{
  "n_layer": 16,
  "d_model": 256,
  "n_head": 2,
  "n_kv_head": 2,
  "head_dim": 128,
  "d_mlp": 1024,
  "vocab_size": 8192,
  "activation": "tanh_gelu",
  "norm": "layernorm",
  "norm_place": "pre",
  "norm_eps": 1e-05,
  "positions": "learned",
  "qk_norm": false,
  "attn_scale": 0.0884,
  "bias": "none",
  "tie_embeddings": false,
  "parallel_block": false,
  "init": "normal",
  "init_std_qkv": 0.0533,
  "init_std_o": 0.00943,
  "init_std_up": 0.0533,
  "init_std_down": 0.00471,
  "optimizer": "muon_variant",
  "lr": 0.00255,
  "lr_mult_down": 2.0,
  "beta1": 0.93,
  "lr_head": 0.00696,
  "grad_clip": 0.5,
  "warmup_steps": 200,
  "schedule": "wsd",
  "decay_fraction": 0.933,
  "decay_shape": "linear",
  "final_lr_fraction": 0.0,
  "batch_tokens": 65536,
  "seq_len": 1024,
  "doc_mask": false,
  "train_tokens": 479000000,
  "steps": 7309,
  "dataset": "wikipedia_en"
}
Each number is 128 + 24 x the weight over its row's rms, rounded and kept within 0 to 255. Layers, rows and columns count from 0. The size above them is the row's rms in percent of the matrix's.

# layer 5 MLP up, 1024x256, rms 0.117, rows 998-1023, columns 128-255
size [ 96 102 114  95 104  94  99 102 101  98 132  99  95  99  92  95 109  95  97 100 101  96  98  95 112  89]
[[114 153 147 163 156  86 127 126 126 197 102 117 132 135 110 142 100 121  99 180 112 135 158 150 152 150 131 131  82 163 116 132 105 139 167  91 101 120 140 114 131 116 131 124 126 142 117 132 122 170 137  97 128 125 125 146 137 174 128 129 126 141 129 122 109 108 151 130 114 152  77 137 172 113 114 112 144 105 142 180  74 150 144 150 119 118 117 136 132 105 163 152  88 132 145 147 101 145 123 156 137 146 114 156 111 120 120  87 113 149 110  65 152 139 127 132  78 134 101  89 161 149 117 127  99 143 183 148]
 [112 118 114  73 126 112 145 111 144 114  89 167 139 132 119 136 162 142 174 158 110 129 140 131 122 126 126 146 152 159 144 155  98 176 138 135 143 112 116 117 143 115 121 134  91 107 116 123 148 172 163  85 107 158 131 143 148 113 160  82 108 134 141 166 111 156 132 111 124 121 100 142 134  89 118 106 124 163 103 108  75 122 148 135 107 125 122 150 110 129  99 117 120 167 134 125  94 112 135 114 133 124 122 120 106  96 153 101 117 152 154 128 118 123 112  87 134 111 106 142  91 112  82 127 157 124 133 153]
 [139 137 109 130 167 169  96 152 150 159  94 114 126 169  96 123 149 142 114 150 116 103 115 128 117 104 137  85 106 136  78 124 143 140 115 126  86 153  91 161 138 149 151 165  55 115 109 130 163 131 155 106 159 111 109 124 102  96 136 132 123  98 147 127 125 120 173  83 114 153 105  84 133 159 144 122 121 114 135 123 142 119 122 175 146 143 110 111  78 129  95 117 144 141  90  85 148 128 167  52 102 129 114 124  86 113 147 150 155 151  96 161 149 160 110 142 122  76 138 152 152 154 121 120 157  95 114 137]
 [157 113 117 123 145 161 145 146 128 122 147 141 111 148 144 123 105 108 139 104  98 114 123 146 110 150 130 136  70  92 125 112 103 131 103 105 164 128 127 187 134 128 158 110  97 128 133 158 150 100 123 151 139 139 114 164 140  80 111 126 103 103 147 132 134 190 117 149  91  78 119 122 106 160 159 115 143 106 115 135  90 157 102 126 130  86 126 116 156 104 128 125 103 169 129 144 143 143 101  54  73 102 114 126 109 160 118  91 170 145 139 100 131 166 118 148 101 105 166 118 143 102 146 111 165 174 153 114]
 [149 119 131 130 147 123 117 126 104 133  61 131 114 151 129 140 164 109 131 120 121 124 116 111 154 150 105 114 148 128 133 104 136 138  94 111 138 151 116 111 110 178 119 133 133  93 135 124 137 109 128 134 124 111 162 106 152 115 123 126 121 142  97 106 120 140  91 130 137 152 144 157 105  81 159  91 109 131 150 128 154 184 118 115  85 184 137 141 155 135 178 152 121 103 138 175 154 174 190 130 119  82 115 108 147 135  98 103 156 148 175 146 132  83 113 114 130 120 118  49 113 134 112 131 142 124 101 156]
 [135 102 141 139 134 154 125 104 153 105 109  93 119 118  90 103 128  80 148 128 142 124 131 120 153  97 137 188  69 159  90 143 115 146 143  94 156 123 116  80 149 124 134 102 116 114 129 117 128  94 142 122 111 126 133 146 111 102 135 117 147 130 105 142 109 137  97 160 120 144 132 154  93 119 113 123  69 155 147 118 143 128 128  86 161 131 132 107 122 105 136 113 138 128 124 120 117 126 161 121 146 107 190 137  98 124 161  92 104 169 167 108 104 131 120 126 125 142 127 142  90 111 126 126 106 118 143 154]
 [130 151 161 139 158 149 151 124 102 151 139 103  79 130  90 143 134 139 119 130 111 107 116 113 127  98 115 156 130 170 104 143 115 134 114 154 124  90 112 161 120 141 163 146 149 148  96 138 159 101 137 136 135 128 120 133 143 132 155 114 131  77 134 146 181 112 116 118 137 142 140 120 154 180 104 138 125 144 128 140 132 137 150 123 161 111 123 139 139 146  91 153  86 100 155 103 113 150 139 131 158 181 136 125 118 124  95 152 161 149  86 127 145 125 116 119 113 158 136 204 101 149 149 134 115 127 104 132]
 [131 143 106 129  77 149 119 136 103 138  95 133 161 161 119 139 148 105 119 151 114  93  99 144  93 171  77 143 107 147  90 130 114 118 150 142 109 120 154 108 126 106 112 125 101  96 136  87 114 110  96 114 129 126 108 170 110 103 117 145  76 125 144 119 148 112 140 124 124 122 126  90 128 116  66 174 139 105 141 150  96 158 144  73 133  95 154 117 108 169 137 138 126 147  93 105 145 152 132  95 149 174 152 159 151 151 132 106 137 154  96 120 132  90 138 133 158 107 168 113 120 117 147  90 118 129 128 146]
 [ 79  93 149 112 125 130 116 146 146 122  90 155 155 148 150 123 100 101 117  95 130 125 136 102 170 161 149 170 126 132 112 132 143 198 122 160  85 156 116 150 148 116 133 124 149 125 127 108 150 133 133 129 145 137 138 121 106 123 137 163 163 129  82 131 119 109 113 123 142 120  98 166 165  99 153 146 166 135 167  99  95 101 118 128  99  78 136  79 131 141 123 125 102 176 130 113 126 127 115 181  90 112 125 123 138  93 157 150 120 165 122 133 112 162 153 157  94  96 115 139 128 125 166  92 119 113 131 122]
 [126 132  82 130 178 128 176 134 132 105 182 128  99 133 124 133 157 127 123 121 102 100 147 150 128 162 118 123  75 150 149 151 143 106 119  61  84 126 143 127  85 118 135  97 140 110 100 132 174 106 113 101 115 122 138 153 119 150 132 116 146  79 111 157 114 128 138 135 119 126 140 153 132 107 150 107  44 150 105 118 101 115 166 129 102 172 102 134 137 143 165 133 119 127 165  87 113 141 123 109 126 168 136 174 138 148 145 123 128  97 158 102 138 102  86 133 121 123 114 148 114 134 131 147 136  96 146 122]
 [140 138 146 115 154 120 130 140 104 151 124 133 159 141 148 104 146 104  84 129 152 130 156 115 104 139 117 156  83 185 115 132  88 123 136 124 124 118 154 133 148 130 132 143 118  87 151 105 121 153 171 107 165 139  96 126 120 141 104 118 133 129 146 140 120 116 117 164  85 128 102 140 111 142 122 109 108  95 126 184 150 127 104 137  98 151 141 127 106 133 133 120 102 167 148 122 114 127 101  84 148  89  90 100 143  88 127  85 148  83 122 107 134 123 124 114  96 139  77 187 126 130  89 134 156 140 157 141]
 [165 167 116 118 137 115 118 152 100  69 131 147 128  93 134 158 143 120 159 117 124  87  95 131 112 146 144 105 149 149 116 147  83 123 177  92 112 182 123 117 112 145 117  86 121 169 115 126 106  98 150 131 149 177 134 158 130 105 113 110 136 110 122  93 109 146 134 118  82 119 156 137 114 136 146 195 132 113 162 170 126 129 137 105 112 113 118 129 142 121 136 156 168 113 144 122 136 127 124  90 140 108 176  97 108 135 118 131 134  77 152 148 131 144  95 137 121 153 134 111 120 156  97 140 134 169  96 173]
 [104 145  96  92 123 142 116 133 152 156 144 101 134 116 126 119 124 122 136 110 139 134 121 186 129 162 134 103 126  82 140 100 162 154  87 128 151 130  95 138 119 129 125 138 139 146 132 151  89 122 144 113 122 132 106 186 129 124 134 107 111 112 116 170 157 123 137 103 176 115 118 160 149 138 129 146 106 141 114 111 172 131 104 100 148 123 138 100  92 139 132 136 127 130 120 139 161  97 127 144 153 129 127 130 112 110 112  96 115 153 122  75 208 104 164 110 100 110 101 163 119  98 139 106  94 107  99 120]
 [130 164  93 117 101 133 154  85 175  87 107 170 100 162 105 137  92 127 144 121 143 119 103 119 130 158 119 121 138 114  78 170  92 141  93 142 128  85  69 128 127 102 110 128 125  98 117 113 150 159 137 111 110 154 112 168 146 128 133 123 176 128 114 152 122 112 116 108 117 171 142 123 128 124  86 158 142 138 137 143 140 131 103 176 116 137 128 145 111 143  99 141 116 195  85 108 124 126 118 138 138 158  94 153 119 145  80 102 119 123 126 104  96 154 180 152 148  93 150  96 142 142 146 118 134 133 122 142]
 [110 133 114 124 144 103 100 117 118 166 130  75 120  99  93 152 113 144 143  90 124 125 115 155 123 156 163 128 134  65 107  98 113 106 135 147 142  89 157 133 146 139 120 165 115 118 165  92 137 134 111  62 109 145 120 137 100 108  92 128 175  85 159 182  81 127 133 136 130 139 132 142 137 145 126 125 145 135 124 162 127 142 133 115 153 125 113 144 106 153 135 132 116 123 131 126 129 111 120 102 104 139 123 108  94 128 130 110 101 126 153 118 106 108  98 119 133 140 130 164 126 148 106 113 120 114 151 119]
 [122 133 104  86 147 135 109 119 149 144 138 108 117 158 148 181 105 109 105 149 122 121 103 178 151 148 117 142 155 126 107 100 146 155 174 156 135  95 137 134  85  93 112 120 113 133 123  97 159 131 143 119 128 166 113 144 171 115 157 130 138 114 117 135 129 116 118 148 138 109 106 114 132 184 109 117 110 123 160 134 137  98 105 131 202 153 139 145 130 102 132 134 161 157 108 108 108 122 120 164 103 123 163 164 154 135  86 147 133 101  85 125 126 122 163 132 124 158 158 120 141 114 139 147 145 140  87 151]
 [150 140 110 136 162 126  93  99 133 143 144  71 139 126  86 119 111 121 196 129 114  90 119 137 110 138 105 159 124 121 131 121 152 129 103 118 122 149 129 129  91 128 122 114  96 150 169 103 157 112  88 120  73 101 126 142 129 174 146 126 155 125 122  94 107  71 123 119 118 101 157 127 120 120 156 136  87 165  89 124 130 130 110 142  95 145 132 196 120 112 111 103 135 162 149 110 131 144 113 109 168 119 139 156 105 107 156 116 136 150 148 118 145 144 106 138 127 101 160 112  81 110 127 133 114  78 113 119]
 [ 72 120 131 131  84 126 109 128 122 185 153 132  98 129  97 152 149 141 130 182 129 116 149 155 105 130 153 117 142 157 115 137 162 122 153 117 164 151 126 143 144 119 131 120 119  95 141 108 147 135 162 136 154 130 163 106 103 181  73 148 161 109 131 134 124 148 139 120 120 130 130 163 144 119 146 102 171 140 130 143 117 153 153 126 144  80  92 114  91 133  76 133 138 151 141 160 110 163 112 148 134 135 144 117 100 158 131  59 149  88 151 137 139 128  59 132 120 150 139 127 139 159 147 117 116 123 166 104]
 [176 136 130 129 134 139  89 113 185 174 117  94 107 105  85 141 152 141 147 131 139 133 133 109 118 120 140 123 133 133 134 175 141 160 140 110 152 140 160 148 107  87 138 136 101 144 137 165 135 134 147 107 145 139 108 138 161 141 148 145 153  84  84 164 136 118  89 104 122 122 115 119 137 156 138 145 141  75 154  67 136  89 166 113 160  97 120 136 128 115 166 146 137  84 166 143 116 126 122 120  89  82 114 164 148 139 155 171 123 146 134 120 119  85 123 152 109 162 136 133 165 113 112 142 146 119 155 168]
 [160 155 135 123 143 131 127 135 128 131  64 180 140 130 138  89 132 152 132 166 140  77 145 120 129 129 137 148 118 164 143 126 110 127 165 175 124 125 113 131 155 132 131 141 124 125 138 139 132 101 137 123 108 133  92 179 115  97 150 114 152 125 138 107 143 158  93 127 121 113 178 118  95 138 131 178 107 127 120 104 180 131  84 126 136 134 133 135 160 143 175 126 163 117 124 159 107 136 116 131 104 113 139 147 121 153 135 116  97 156 124 174 134 110 113 124 126 119 112 113 113  78  89 138  98 137 135 117]
 [149 143 143  91 146  93 101 142 129 140 177 113 125 125 129 109 129 153 159 154 133 148 161 123 175 163 112 137 137 103 116 159 139 154 126 150 161 148 111 125 145 144 125 129 155 137 110 146 122 120 116 133 143 125  86 141  82 161 126 123 126 151 128 157 133 159 147 167 127 106 134 141 112  91 190  77 136 106  90 134 122  71  94 134 101 166  93 134 106 124  87 123 122 102 119 126 137 149  82 168 138  90 193 144 125 124 142  93 166 185 121 165 143 107 152 100 122 133 125 161 116 100 113 155 129 151 129 134]
 [108 116 108 127 169 125 133 171 150 109 137  96 139 113 155 171 155 139 132 121  61  99 142 108 130 143  74 121 137 132 113 147 158 121 158 141 159 104 114 119 133 111 120  96 122 154 147 138 128 116 136 106 117 153 150  99  92 168 110 156 163 111 148  83 147 128 133  93 113 134 139 120 111 137 163 128 121 108 140 117 131 133 129 108  86 125 169 108  77 176 146 103 164 157 133 119 158 166  90 128 125 144 101 165  95 125 154 122 134 112 111 102 141 144 114 137 121 117 101 131 107 103 105 130 127  94 125 140]
 [117 110 140 156 135 116 131 156 146 110 112 119  95 117 126 155 128 151 115 113 132 116 105 142 122 131 152 160  85 129 101 101 105 132 153 137 141 112 124 109 104 144 141 165 165 153 129 126  91  81 151 137 161 136  84 122 115  80 132 110 163 137 122 106 126 170 134 172  93 131 137 154 161  98 142 106  90 127 114 133 101 139 176 135 101 115 131 135 111 179  78 101 163 144 128 132 166 113 126 100 142 145 151 123 167 142 104 136 129 159 114  73 140 100 147 124 110 108 125  94 154 149 114 106  99 145 103 167]
 [126  59 142 190 138 114 120 153 107  99 103 100 138 132 119 141 189 144 147 111 127 123 138 128 130 190  96 103 151 140  91 104 169 161 133 146 130 142 119 152 117 122 113 118 126 116 113 158 137 116 103 169 117 136 132 120 154 166  94 100 163 155  99 114 119  93 135 132 103 145 135 148 160 154 147 155 188 154 140 167 127 127 199 187 155 149 101 108 116 114 157 136  69 157 157 114 118 112 107 117 125 132 126 104 142 125 129 138 141 129 113 136  97 121 122 145 117 155 163 148  92 148  88 149 124 116 114 149]
 [144 130 115 136 148 140 152 118 150 162  73 115 180 156 140 123 151 126 133 149 123 126 135 122 138 140 120 107 115 150 129 184 127 141 131 140 113 106 101 131 138 145 100 139 102 126 165 118 159 137 113 160 131 110 128 151 128 127 143  98 161  83 120 169  86 111 124 130 123 160 144 159 142  88 137 140 149 135 162 138 126  68 104 116 114 134  92 121 130 153 106 123 152 129 138 145  74 134 144 133 169 131 138 117 121 157 107 111 115 121 139 127  88  96 110 116  82 152 143 103 181 103 139 143 155  77 127 100]
 [ 97 120 127 142 131 116 121 124 108 134  76 166  92  88 116  99 103 128 149 128 139 117 125 127 128 141 144 181 228 115 118 124 116 126 152 115  99 102 122  98 119 122 115 136 113 142 141 122 110 141 127  91 105 128 111 144 138 116 151 113  94 121 126 129 134 108  97 154 109 156 123 128 120 137  96 158 154 131 135 111 154 169 154  88 116 150 120 138 111 108 152 139 183 143 118 163 137 166 109 117 160 106 133 112 109 102 125 116 138 123 110 145 207 154  83 132  88 130 147 117  99 129 143 112 103 149 148 138]]
# layer 5 MLP down (transposed), 1024x256, rms 0.214, rows 998-1023, columns 128-255
size [ 93 105 119 106 101 100 108 105 101  99 151 102  96  98  93  95 105  89  96  99 101 100  98  94 103  87]
[[107 134 113 142 122  88 186 139 112 160 170 121 186 168 150  77 116 113  89 163 158 130 184 178 121 143 126 136 131 140 130 155 169 150 104 135 105  87 124 132 119 156 109  88  86 182 135 125 129 151 139 110 142 109 120 111 113 102 126 144 177 162 123 101 154 129 129 167 112 112 123 122 117 155 117 128 152 114 148 153 135  79 114 164  92 152 142 118 109 121 125 120  85 137 156 140 107 145 124 117 118 138 154 101 154 100  80 106 116 101  99 118 154 136 134 156 142 113 118 103 149 152 114  86 118 131 129 114]
 [124 136 180 110 117 100 164 127 180 138 129 186 138 115 103 134 126 107 144 109 116 123 159 163 146 138 155 105 125 109 153 134 135 168 139 122  86 111  62 109 112 117  80 124  39 140 144 123 167 188 131 111 126 128 140 118 134 201 133 107 119 137 169 110 132 144 128 163 131 140 124  84 132 117 111 117 136 126 121 159 108 132 110 132 119 177 159 143 184 140 122 153 110 133 124 117 125 107 173 156 178 115 133 115 119 138 118 132  93 146 113 156 111  95 145 103 119 132 127 168 149 113  98 112 119 130 133 105]
 [108 128 100 143 160 130 135 112 155 106  97 145  65 138  99 102 129 119 155 131 136 108 155 135  99 119 142  80 142 130 111 137 147 155 163 115 128 169 123 131 127 151 175 122 153  92 134 137 158  95 130 137 126  85 111 134  86  92 130 121 156 132  89 150 141 112 147 144 122 141  92 145 124 137 181 137 130 131  95 127 159  96  96 147 158 128 168 108 162 136 118 109 134  95 167 121 136 182 161 110 111 123 114 149 120 145 142 125 109 148 132 129 127 136 129 147 143 124 126 171 153 127 131 106 147 127  96 108]
 [113  84 135 136 121  82  81 125  75 117 146 109 140 137 138 131 142 110 125 151 147 122 132 127 132 108 133 133 144 155 143 134 108 110 102 147  97 159 140 132 123  76 128 154 139 150 169 105 156 176 114 127 147 139 125 122 102 131 162 121 140  68  93 136 136 128 129 110 131 135 111 142 143 146 153 190 123 124 124 176 160 117 143  83  96 136 117 165 101 105 142 158 125 144 180 142 133 118 108 163  84 158 140 151 114 106 103 138 125 137 139  94  91 146 143 142 128 103 133 141  88 145 124 127 109 148 137 120]
 [166 118 144 143 138 101  86 157 180 121 138 164 155 109 147 117 110 123 103 117  70 141 141 160 147  74 161 140 142 140  83 138 136 162 137 127 129 153 103 138 119 164  67 113 116 103 120 120 124 107 145 124 104 132 133  71 112 162 128 132 143 130 135  97 105 106 133 148 118 104 138 135 139 163  87 114 142 107 140 115 135  95  79 124  88 126 106 117  92 131 178 164 155 127 113 142 129 115 167 136 146 152 146 132 147 104 181 127 155 142 188 138 147 135 100 157 111  88 161 128 142 112 161 129 100 106  85 144]
 [113 156 143 147  99 156  95 159 132 147 110 105 112 126 132 125  79 116 155 145 138 134 129 112 131 188 110 138 138 125 119 141 170 143 133 133 153 117 157 152 107 105 153 107 141  99 116 136 112 106 131 114 145 122 172 137 124  94 129 115 105 118 134 101 102  86  95 145  80 127 162  80 148 106 150 147 117  96 101 110 151 154 115 164 119 142 138 154  96 153 149 140 107 155  89 116  69 119 131 124 128 157 135  78 113 148 104 112 103  84 112 163 150 151 137 120  81 127 151 142 145 134 118 114 135  75 126 122]
 [176 103 123 100 153 127  85  76 112 126 103 136 149 114 108 119 119 122 136 120 126 119 136 118 150 126 121 153 104 103 143 120 166 146 130 190  91 134 132 139 164 132 111 154  57  66 126 119 142 155 114 120 109 101 153 159 118 143 101 129  89  93 169 121 164 124 182 129 134  96 129 139 130 148 121 143  75 152 139 169 107 140 169 131  86 132 144 103 133 137 122  79 133 115 191  92 140 120 167 190 158 132 104 147 134 102 162 128 164 164  90 153  70 124 139 160 130 146 129 119 142 129  91 127  93 100 145 133]
 [119 155 111 133 104 118 149 150 160 118 137 133  87 134 125 117 144 112 101 171 138 136 108 128  81 157  76 128 110  96 106 122  91 131 133  94 130 142 166  96 141 143 125 130 106 112 112 107 120 118 155  96 128 155 136 105 114 101  79 147  96 138 168 128 153 132 143 145 133 112 130 110 146 167 149 143 125  97 156 134  87 154 121 137  82 103  94  99 158 137 139 168 166 123  84 112  56 150 123  80 131 140 109 152 150  76 160 147 169 138 102 108 111 109 150 146 130 146 103 149 106 126 141 140 129 122  95 143]
 [123 129  98 143 127 156 142 115 139 152 124 150 160 116 133 119 134 155 145 161  97 154 115 129 121 142 128 127 123 107 114 108 119  86 110 120 162 141 125 142 129 113 167  96 117 105 109 164 114 158 111 120 133 118 116 122 139  56 113 109 142 167 148 113 140 119 135 150  83 127 136 137  73 136  96  88  88 174 133 118 106 143 128 148 121  89 131 153 128 161 132 115 153 113 132 127 152 142 151 113 159 158 142 118 164 108 118 124 114 130 105 134 162 137 180  94 138 134 166 118 143 110 121 131 163 118  85 149]
 [105 170 133 134 108 178 101 134 150 131 125 120 130 127 144 149 136 119 150 136 109 130 107 149 137 100 136  94 177  90 129 136 143 143  77 161 189 123 144 104 129 112 158 116 127  96 143 151 106 116 114 177  61  89 107 156 139 139 149 163 137 140 130 131 126 169 116 130  90 123 117 127 149 145 110 119 140 126 161 130 123 122 119 133 134 131 144  87 110 132 129 143 134 161 104 112 129 102 116 175 103 141  87 136 120 135 151 143 132  92 130 152 140 153 117 104 117  75 120 169 173  88 173 107 114 166 133 111]
 [128 109 120 108 128  73 149 110  78 153 124 168 125 135 117  97 114 115 119 126 176 137 108 125 125 183 108 138 109 128 138 112  93 130 155 135  97 138 168 144 117 135 118 142 143 137 152 129 124 125 146 139 100 124 101 106 154 158 124  71 147 136 122 193 123 178 152 163 120  88 158 163 123 133 124 135 120 119 140 144 110 117 142  87 132 113 145  98  97  90 100 135 126 152  89 136  80 104 136 100 158 120 112 114 137 105 143 150 133 124 111 117 113  88 157  78 156 140 152 142 177 115 134 151 157 172  90 112]
 [117 159 147 135 108 137 101 138 120 117  69 176 116 152  97 122 134 144 115 153 148  88 106 137 146  82 133 107 163 102 120 129  74 140  91  82 104 169 145 129  96 134 154 133 112 129 173 126 158 142 163 109 145 161 109 167 120  94  98 167  91 120 108 132 174 128 115 131 100 124 141 141 140 149 134 148 102 115 149 141 128 152 128 107 136 138 118  70 119 153 111  92 136 134  93 109 105 152 129 123 136  93  79 131 170  72 133 149 175 151 169 138 152 147 119 112 133 142 139 142 145 142 115 136 133 172 124 104]
 [106 115 170 115 126  68 121 133 121  81 129 151 165 156 130 112 125 105 127 107  69 136 139 111 138 109 143 132 140 127 109 104 137 109 121 141 122 166 128 118 139 126 145 144  74 111 146 131  92 152 153  99 119 104 119 170 173  96 137 116 159  89 119 123 137 137 173 128 133  95 134  92  64 127 151 121  87 126 138  98 126 117 150 168 102 119 129  96 112 156 165 121 133 140 126 121 149 155 174 116 134 140 124 180 122 147 103 167 124 145 138 131  99 133 164 138 114 186  72 132 108 152 121 109 126 128 158 138]
 [160 138 109 183 164 115 101 151 116 160 168 123 117 121 110 136 121 119 121 156 173 140  74 161 137  81 130 142 164 153 117 122 131 140 125 132 136 120 161 120 135 148 167 115 182 111 118 120 124 145 160 122 116 143 151 166 121 124 152 108  79 128 118 107  83 148 151 123 122 105 126 139 115 104  95 152 160 144 109 129 153 174 120  96 144 104 158  97 121  86 144 104 142 127 155 119 128 123 120  84 128 156  87 113 143 153  98 173  87 152 132 100 141 101 106 101 152 169  80 112 108 151 127 115 140 134 130 113]
 [148 146 156 123 119 126 138 146 129 131 132 107 147 137 114 140 151 141 145 152 129 173 134 144 153  99 134 100 135 129 125 138  79 128 147 141  84  66 103 154  84 147 100 134 113 132 101 118 119 101 145 119 130 158 147 139 121 122 118 149 122 182 109 139 138  89 118  65 157 157 145 122 163 163 115 147  91 147 173 141 146 156 148 125  92 125 109 110 112 156 156 134 145 159 113 118 104 156 169 147  98 134 159 135 132 122 104 158 126 129 115  79 131 129  86 138 126 150 139 165 101 121 161 154 152 176 106  91]
 [131 127 155 109 175 131 106 115 127 100 128 107 152 136 138 104 129 165 131 116 161 124 116 133 115 136 107 140 124 137 114 131 154  85 130 106 152  76 129 116 137 124  75 121 128 124 153 135 127  92 158 147 111  82 118  85  83 138 115 109 115 127 124 184 112 127  99 137 136 118  82 138  93 150 110 123 129 106 122 101 144  92 115 141 152 158 119 139 166 146 135 129 125 104 142 119 142 173 131 102 167 166 122 103 131 146 159 114 108 122 119 126 139 104  93 144 177 114 159  85 156 188  83 107  87 164 125 124]
 [125 143 135 159 110 127 147 137 132 127 182 136 129 103  97 149 101 118 146 124 119 114 105 133 135 146 100 129 124 150 162 117 105 135 141 116 133 128  95 128 176 160 208 132 154 108 147 112  92 130 104 132 147 121 102 136 120 106 112  92 155  94 107 130  96  95 101 118  86 133 107 132 140 132 121 117 161 131  98 121 126 130 189 109 119 218 138 132 113 152 127 159 112 117 119  97 112 111 111 160 144 112 155 106 108 115 120 125 146 129 116 134 119 155  42 119  80 132  91 108  96 156 107 128 165 144 169 123]
 [125 135 136  97  90 179 171 125 134 145 175  93 139 129 144 107  61 101 144 108 109 131 140 116 148 126 123 109 145 113 119 106 122 157 118 143 142 158 149 156 158 126 133 149 178 168 107 129 131 141 125 126  96  98 152  87 118 102 105 170 165  87 135 106  95 126  81 109 149 128 105  77 140 130 158 126 128 111 126 121 126 102  97 133 122 155 145 158 124  88 165 167  98 125 116 116 153 123 116 113 158 155 117 149 184  79 120 157 154 133  99  97 123 115 138  90 158 161 119 112 143 152 126 135 110 115 150 154]
 [126 146 147 114 125 111 118 119 115 183 136 147 106 144 148 127  94 105  82 148 134 161 128  86  97 185  90  92 168 144 134 129 107 132 134 121 103 165 112 130 129 125 150 132 116 177 135 141 164 142 100 123 146 130 119 125 106 151 148  95 145 144 145 162 118  96  63 136 109 147 125 109  88 131 154 130 110 120 152 140 111 121 155 108 117 113 102 100 155  92 136 106 141  79 112 139 133 135 115 123 132 159  97 108 123 123 187 134 119 105 143 114 166 111 142 126  85 112 146 159 134 114 133 125 162 139 150 159]
 [125 135 143 112 136  93 101 114 114 129  94  92 124 127 126 118 152 102 137 110 133 151 119  91 102 114 158 111 149 116 110  74 125 139 127 130 127 169 100 133 125 116  95  76 130 114 123  76 140 112 113 157  79 175 122 163 117 110 144 107 177 153 144 120  96 134  94 178 103 128 119 114 125  79 153 128 111 135 111 144 145  87 112 151 142 129 156 154 112 160 123 171 139 121 170 129 130 114 158 114 121 120 131 120 139 116 111 165 134 131 111 171 100  90 109 176 158 136 132 173  96  90 105 147 142 108 126 141]
 [152  69 102 121 135 107  88 144 111 122 136 180 164 124 129 125 148 171 141 111 130 138 132 144 119 138 141  95 156 107 107 158 121 131 165 124 120 168 105 119 135 119 132 137 126  98 155 171 117 100 119 144 113 120 140 125 105 141 134 148 139 194  94 141 146 167 118 174 140 144 134 128 114 155 146 105 112 135 108 166  93 161 103 147 111 152 105 144 105 164 131  62 113 129 119 167 104 130  15 138 151 105 106 135 124  90 133 121 153 151 143 150 169 122 146 138 177 148 138 137 126 107 133 124 109 169  95 125]
 [150 132 157 123 143 131 116  80 154 117 135  89 179 118 115 143 125 108  99  83 137 171 142  93 164 105 131  87 133 112 147 148 145 119 166 146 196 177 114  97 139 117 137 154 155 111 116  93 108 126 121 128 150 123 100 176 131 104 114  86 122 143 124 157 148 127 116  96 128 123 129 103  91 124 134 119 118 146 137  99 118  96 147 117 152 129 134 120 144 119 111 138 136 107 128 140 110 108 129 144 120 125 156  90 146 143  96 158 158 184 150 114 107 154 138 140 136 120 129 117 127 110 133 112 119 124 134 118]
 [108 154 158 135 167 115 165 136 113 109  82 135 151 144 141 152 127 123 115 129 178 116 123 108 111 112 143 136 127 150 162 134 127 145 177  90 105 116 121  84 155 141 137 112 149 135 166 122  87  55 139 130 155 110  93 110 112 112 132 124 117  90 134 147  98 138 112 159 193 131 127 106 128 149 122 160 159 110 167 119 139 134 140 141 117 154 133 148  77 163 149 148 150 150 130 116  74 116 122 127 155 151 123 122 137 128 110 116 126 120 103 108 136 124 135 152 143 148 104 140 164 130  59 112 140 113  95 145]
 [ 90 138  90 106 125 164 145 128 151 138 151 155 113 157 119 165 151 136  73 145  91 118 114 138 130 132 174 165 142  94  75 156 143 173 128 114 124 124 147 105 123 135 122 155 132 122  96 142 149  99 106  78 127 114 154 121 137  68 154 132 123 138  69 135 175 161 151 179 115 126 153  77 141  98 132 164 135 127  87  90 116  99 124  97 180 151 103 130 123  91 130 140 113 146 145 129 120 105 116 122 152 150 128 107 105 119 134 146 138 133 160 138  88 137 162  87 137 129  65 151  90 116  95 158 133 122 127 146]
 [128 143  95 108 128 107 106 134  80 150 133 130 123  88 145 101 117  90 171  90 156 140  96 138 115 127 103 118 141 139 117 132 154 103 140 102 126 135 155 153 103 132 139 119 134 115 175 115 115 129 120 161 133 114 146 126 110  93 132  91 116  80 120 131 125 132 126 119 108 157 123  93 140 133 121  95 107 110 106 145 125 132 135 158 113  98 104 132  94 113 113 111 128 178  90 128 112 182 151 175 195  94 151 129 146 154 106 129 144 114 134 110 161 118  97 143 105 176 137 133 130 146  86 137 137 102 136 125]
 [163 108 141 179 118 135 121  99 141 136 144 121 127 172 124 124 157 120 100 133 161 134 131 168 117 140 100 117 186 148 123 107 140 121  94 147 127 108 114 124 126  98 116 139 104 119 115 119  71  82 124 138 110 138 152 139 126 159 122 152 124 113 126 107 121 154 134  93 167  63 147 119 131 122 120 136 139 175 131 105 138  97 127 140 110 137  87  87 155 120 106 124 123 105  84 122 106 114 141 105 166  93 131 126 152 119 164 150 122 110 132 121  87 119 176 130 155 127 155 117  80 148 113 127 134 102 118 174]]